Weights of a small GPT-style language model, trained from scratch on English Wikipedia.
Size: 15 layers, width 256, 8 heads of 32, vocabulary 4096, 13.1M parameters.
Architecture: no biases in attention or MLP, tied embeddings.
Training: a variant of SOAP for these matrices, 484M tokens, 3689 steps.
Each number is 128 + 32 x the weight over its row's rms, rounded and kept within 0 to 255. Layers, rows and columns count from 0. Numbers have three digits each. The size before them is the row's rms in percent of the matrix's.

# layer 9 attention query, 256x256, rms 0.0672, rows 160-185, columns 0-127
094:110196152147103104143100167109117125143118127125131133132134173113151146117133166136152148128131099098086135133187101164136112088157095141152155192142097178131132100209183160119083127124126139074100165110079185101127102079132095100179122152136066087123131109101090061154126112135118109104198087125130167152103134071097161165124130106100097063099158124164094129117118159081158120151101
098:127093108114136138130046125104175076189123121121100128138129190179143120141109214075126076081117176209099114135120119119151144136124149142160139127102129212154153120129135068131114109156103164116132069124127065140125190116172226138124166110088114129138158090068089123091130111172095094177106112089148103100092143126172160126105182139113129111128107111166112112119194127150173130119132
091:130134108167127060122110113124079113122160142129094119124150153156153155115145093152070134130068112112114097107070061113151093082179131068116178110091146156160148111098060064168137142147119130187047091109179117108135134089118105089123144196149197127128068080178161149103166134174067147104114136136099115146110099096092144166155093086131140131143154161130129108113094055138151068099114
082:120113140118103212166123150175138120161117105147098134121101164060106089141090179047120103147128099135143132142150061148176138168135121138092095142107109105140173123107113115080131179144140110137131126145113117128161089132130109118097164181064140138138151106111104157113163122079145080120103128174128071079157083098176081132168128150115151136105135161228156140124219181138115162129180
097:074106090134107131149110118168126181144124131084098118126128133104130071103186103160114131122121174134131113107175108149155205161102121153087158120134068058142153173069181100117205121116141135145090086149139106110059110180156183128167149149115173116101155080117154139165052105094127065072131146111120158082094132144157122165145090117157131098134137145121103114106155175168115135114208
099:103158117215092120112092140108130135170103133101104132128163108141098143126153146134093135145200159087149159102128180174103148157126098103155122172146117079110125128092171150073133142137141105169099096147125147120075170155161128109134128145098175142122114139109119068171133112078149128149119184149128163169133109130150156081155142130111107056122073212156110146112065195143119142158157
097:181105167220091145101107135142166129154164111178129076101105146106156100106106109122111171148115090105131098102087086107105073172080137130089154159196170070174076140134168108121067200134123078129145095186127106123041127105105158069110137111119157154092235164113169110150161079126095105110164203135134172123148088091119132154141178144126158136093113143141140129141171082166138130111104
094:088106144121106104128138140156123102167152121148106149152118108159174122118115143098140079095103091143082137172112077145129105138140125137059137078147099120109161135147069170206092104111088113151075107151155114165157103140093230068089133124167139137117144063097110153095194105119146097137103163130137141089154092127082135116126106200150157139133165102136107142109103166121094126112174
095:141111139166139154096087110167163124096087151156139089132206108080052110168125052124101163114190101140170111094102166106144094136151079072087163078111126111135103147158132132122120145107091063117123152113097144111092144121111082135120059108092070135119153171124088174139074092179110148199132121096108161117151118167124125141110069143134123130054105115129154093161086099124159094117170
091:117076185123138169119094092174087113149117149126129163144067133134122106131137143145138169127148080134122080188062101141115133144142137164121117149119137092185197177143140127083108136114104063077136092135126085138158104142107131166078131126116201108137155145143185118136174099177181147116088089129152080140202166165175087115058127174093124180179135170117134070151166089132078088116155
088:140106122149167139104110127142154057139129110128084094175167149172177114154130131032160096125200120124126124145097161115094132084168106109137109088126160165141148142134125144170087105132114116106167089117149098055130160137158180111086065073107064178075101163139141150118125114184175102255138147149103067081127125091110081113077177136144140158096092165128092107141125161151103091105138
089:156104111114154130164102153179128122102117130135131147155153152156078117149162132133102144076126129170182078155125118077106064120137132118113181043066139122126148171100097047151157123161095094152108137113174117126121117114149170114155106057072137167099100105105150160098101146197112104125167081137097073046118126134085103138132129095110099102098106091116123137128106069142169140135142
087:104207101110126122128134163086081108135157073110091148182130095147183073140131102145116095175205134121121211136144142159108170133095132165158075176135130114093157053106140085110138104136119102218132156153140159169115106107133132151127099124164146101165117153171158126133082119077142199122172164121110174144129167142182162089143149111108101047098106141070132146072128172182161097212109
092:075148131155102156136124124129116161124172100145092167126086079116090062133119102162111134162121134173117126122121136128083116163077086184079124091128140026108142118102181134128134154112081090191143128189164119161087126171104132067100146133131189144079147149127095132083093136056201116108105173129123189107162102153167142066165094136085153107109141138090146146100150158151145126099132
103:144102120104155161166112056174149139143181158085104113098104159125154073151142149101134133124129119134127144137121120100161162117150148142154124114083096130129181097115064078116193141170193209127093108154105163108120150157165182097124137128116166087158168135121123180120140097160107132116096111193114148115108145176106154122170135126119142124121115125198130132103158080176191065105120
105:162216163146177208192096095134082181087133125096126156142131147085112160108214103115145120095134110168158180166180125124119134105130131145165135161123055128131158160093156124118167144139098166121141176117161141124147164126136113177121155142164119104189162171180128178136089156117121138136129127185123155134172136172168091129136122098074103086121130145120143064152170159151142128117147
093:153115070127107132100098074105120122105123129128113158144104104110171126151093149149178111125157062090083180190223040089126178131139099142130158168188202153140044188083138138163106072174103110145144142108097054044176054162195142118046146112112156135110103136117132125123085101157064118132084114144158095103117091067152084152109118125117152128171142112094148153115153115180145173123143
089:093148098091068085172168190070126138114111116131185061105111141111125146120115129146129146176160149055142148075088139162104166144094151113088135128172157089089096086117151163146114140110134070171114141155157181134077117144108111146140115157111153107094103141122131063113137083047085138057146129178089196148167128088107148134178154131111123146117103127083126170152058141131150181128125
090:098195124109092088142132157101120109117129125137142133158093064160132152118117133091106054112139162144100147168113223111061095140151119114127067093110137127098102043134105145202131072095148156170092148124135118173230154159160173135101130107228044114100077101128113115093123161093178147103162135092127121155119131102147177101142173169146150144136152085019076130153085142081128113148121
087:114161138138124160093126093133145119124156153150078189162104073175162117154143133158174139196114142124101186128155162148051152140132088185120135179165142154151110068169184164158139088122112112094111165092106096116133144121196074136129099142184129118121114112175152133108118076143169163134135105157114146189158125151160125167097162098076124092138113158060126100106158147076164115165114
095:132172125148070103156083152108096144136093142174123114153092094093136112114134137171113176111123084148128175166128095225144126122128151180096152135156152079088120152133086141137129154113121066140152192101128142133109119143162149104151155100124158146114137130100151079081086153039125078091125120148126169127119070073122114117182135119119111091129096107111147118129149135095135176196124
096:173113144136176145020138076081139103137160135122155130152125114192123126131155083174124226107128108124201153169122114127120105137078151094148091094141152101141143119106163109129180102094096173100136106095108109137077105143151106113108109082137209133125149075158099162159117105181118169092073150130110149142120098199112111118090116178146058135139114110164097117177116163161111139107123
094:101085140119103095079159146148138108162120097165156107134170137156147172119106167091149096071190122093081122144190172163135139143164102153150030172153126177062136144121170152153124115141122153112165112143134165082141133119080165165126135176129065148136049116142106140180127135131159076124136086079181077093106116114130119137117111174198196101131153142180135169114166164117104138155168
089:164125112094136138118132098117067125178133144090100093100153139150108128138105126094149061128206128059189132107083149161167089120115106122182111159105165145154115101170136090120139104146065109121134190115133151134090076151118069180131127139102104136110191096139107165176141111118131122109129112075152101123062124122139152132142140144135176085127133126094072098096070141091129095150148
103:161194098103157177078170109120103138131171099148102129057143151181169082135134134077162124155127147139123125091059141161162106131165098092124142147130121176149111056178133178187125158124178123106120135161143144104105154149146151109056129097100113113122172108173080087093172129107152128201075130072117109202124109155168132124129131141070126170114125103134121116166160147139100128119121
098:085081111132086109130087083155084097153154122143123173104123102166103092127100139146133152115117159129115121147135123200147162074111162189162121158080119128069142140125144071153145133085145104107151055156096133177134140153150199108155161124115132130101113133090102078070159180096114146133122088088142137117143118085101083109129166159099132086146120126154161094074104153139168133160124
# layer 9 attention key, 256x256, rms 0.0659, rows 160-184, columns 0-127
091:165176149117083118105121199129126157145180163168079084141133209053120114070099120098124146106114076143094092110132113151099141087141130190119162076154109111096127083255147216152085181128158155109137123092132135065178094162116137129128128112114084062105150094128117187145107159098170114125101159139137152127130154157108145176138121104123157051074104170141113140057120154131163103216119
093:124134123136198123158105173088154108141147089080115166151134116141147089159093178119084055125163204148135133104135127100159103176079162173134114135152143177125166142161181144149108135124080113112140068104117105145095167132157130108155124109138074086167104114125086183054119117153147121217123120095078104126127127160198166080095206077100150078203132129065091158125188170175155102120172
098:094167130116112109142117086189143097138107099131058134158118190113162139130157089116114056119128169111110101128159129126092129080123159117141107137097108141085106149123096060101149105185143150146078107162124137150044152103118095126122162128153155122113030177154146172157144093255095133105151165186093132152119104110116137198132106148113149110140237174142087089185083077137075104105142
081:123100100145136180135090133107128087109114097122117145164134103118089100121148155133145109083119117084088172091151125125128137152160135122064105133098133120160121150070127095087122110113127130148200100100136143080114130061126074115141166195045110180140092125142094100162103120109075115145150102147185105069113119122153106133163092095109155120093152155179161086082167121120134185172095
085:098109074128074145070119136173223152133055195082120176139146143141108084121135095187129158129152166093127161104128090158143168145152107136123153188171161108143122165122148120108112107144078092171149103147126112137081093116159131123124161146143146130128182121107135152172067158119118099066106117076145134102142091088134140143138100084082136120134084146137131091096185141182117140103204
087:146134141142113127081036101122150097121080131165107122080126174175100116103155132183146169131145066168161126108096195159176140118131128097129119174139165113148097131139194170096094134164108139105119183183111178104106109143172106092098187198116171195087107083087096113177129123142157102139106136171081152174159085102150109081145090150103104068100098189137146058076084138138161109176064
097:157082178154108133079117109053103103094163091142088121085161166141167118144154063102125129132117078120147066104141161143090099125192111077130089130170169141143112104140170069104114134132135117142129120146097080106121147111102082117127167170089129162150120133121159094156160096137101096092145157191138159139170158109159143134092125134131147068099114113181192121117169079076162094122109
095:126128101104123134148085096114117057125102115065105157173151096091165135140160118195106085134108143109121167123091079135107067106146129100105208098068138121116138151114103084147075113077086129151115111126120122137174151150120141051154102125132148174155112153149124139093159116176095129091151145134163055096112114138114083176125095126110206142153153091180121204124155081102148146074158
095:155167151156128158164126132069125138121171117163175061086175123099072126109127126070112139097119107086114092135175188144135080094113102093130122085144131158098119094127139091097126077151170145139134110113074112061106169100159123150123122198086029116102151066120130157111118145146122096163107119125121145171125119106138108136123120100117123104022151100142161063138106151094129151181148
091:128073111113125146116127103105085132136154132078104147190142123103137159112167094145106117191124138108177135137118166147143146152100117146162163175184111138135137146114116102113119118087087084103164136146120117143163079126071125112095082170089125140164139135146187146081182101147130150102159102126121097147180084151136097124097099131140148163205102110166115108174179087107178101137183
082:142121108105174133124128164123124103144142103157173111151207119102155164120161111122101069161139135145153177120115139133131098110179065063153196065098146168117138119111136162148145090099101155159129136120106118113126164119126208115149065106120099119114080183149209115099151163134142098162135149119104120093075122069136164093080173051110090118124148141123094134146174147086181147085159
088:063147100153192128223131186182186149104105137110161135151155121163136131144099152095120147160100176109119096133170116130130131178117127096158149084116143151078175172112145090121216122151130137158132127122131120179107170114158140121147103138121113092098128183167163146084108140137103072166179092128093110092132109091134119115086206069112095144164180107104066112175107115110133172132180
094:139115126105156127088059104153117134090097145144101123136077129143133121127063088160188142179166119177120170145138125148065150175137147151122015163149129109147122154101117127120092110114167109142114177116112174195131081145127183121072141095087171108108149115130103116156110147136140115114153126111082183138165127153147146124102111106076124108102141136090113065096088150169135132197158
088:079059144197139213128064088090127132087095090151145150087126115146119117144185120189121172113100095184116132149110124147103133121167053124110117133090169062161131100081145128085098126103096107097149164171149141129171138135116067086127119170142183146115186201124116115152117129147119094128115124159093123166142111141161109128126088111136141165106104166175161085123109110103136123144140
101:146088059142157105113117115125111114093120136123073214165094133152126102155120119079141137123164206085154109126124130130121158167159168151116093174144096146091186149067106078115155124138155174093148143148069157140053134057125122130119165096125159108176111105121110102129117117160127112147132122160147181153113128144080148181142085137105126064144175127109120070159131112148128097104149
103:164208104166153214140136158109073184107140148130118134139098172136087132099134118110152130135117113170191173120187161108100124100173143153127116112179100127130120132107063113089149163168146135160182153107131192127095093068099113156041147100136096153130150120097096161111100136081191089123073109161102119118172130162131113067180155092049100117138139151112149062140154165133153162185096
085:175161103133112171149081086081089144098178086152160072155142099094126098144123167115182183142149037098105150141174140124159155113158154155079120078138179131177057188102120132155090100132131143122170079099158105120134051093149192131064140162089146126147110126106183083143083123139140182113168103129157125105134140104156095096143134116103141156103168156096167168101177114090128175139097
079:117121203126067099129060123143138100119108137171152046072120142115115143171126126139168164099136066122123094104132124199090135106108151093110078095119189148105061113100172145170119108088105095151119140163139144102180115125120103139150156148121140152123152130108118096184128114151109172071159131188120148119156131111131088108121057193132113078060090174176175153101077078151164145112115
092:162157148158125073165113122133085124120120092110123071108038140162091119078133179155094072127153144187127115167066124130126037103103129107117146046047164121125085105126145168196117120093117128132066160073179146141163138186160172117151083086153093156103146160134109105067141122154146189112152153132121091152122159139177135086135166173182174164125165107074113158107112149091109128142108
098:140126136123089174077122119146045130130150122181059130124120105163127135139116087166141140151132126184153188141156137112134153127146067206125094144142115161169094074161136158191107149099148073110111156088129096125138065154135153172126104138125140121094185123206185148079138119088156151143135140154106160214205123136158116134078145140098124140140079171108086110123139107121157057149084
097:106120153098094172151068121136132123109132177161141102143105134096122111166132117168145196102069097186095159109136130211130154111172164144122092177117149098135151132143110167137156105096162117170128202115151179194169115113149166098063123137104136155137146173132148136132132125076154115100119129151127129126130080052135105118125110112127121142119080100164191119141157098093164146194131
099:163122172130130142070150093097092061132123092157139176196149042173127191165179075166104179183096086129219122134121158108138146133110154053192136137152090125171080166107136113096136128130132204094154149146107144180109141091164096114119120095151187138091133136112158133075105142194130135143102168110095154125134105166092111124138122131086094174101093078149139113198112148157170160095162
100:188094164104116096066174153148150105162147143121115110171136092121098117103121140120104133134223119088115162125125140103088124142125114140147125143155165159104148157167156171138106144114136146115143110121129137113157166086096175113121149144106127108078048117123142113180158156122126139070080134053133075103096089138119113135172150137164175134147089131112130163077168162121165188109180
088:119130144144114137104125168137068185190152106124139064152054143142103112137109074098186096083146112109118128105106120125154120135121162128109053143123141145117118096106103159120142147090142147119123112085151148067108065140135106175143137165101103118110196060069078121127136120144110142128089119093149151139104191130144074126123111123130132094048172168122107024080081140061080121176121
094:133116119098162130079163071058103099125180100169119110091132161117114125147129109119146105056119169152152143151086128115140097080102136182079153168079124120179107083113141146133097131088136148072120079117158087042138129159116108140113112111125107147090110103165118091104159137069145131188121117104212157165074118170118125166128132156170085102082152130148113108151125132113113106150162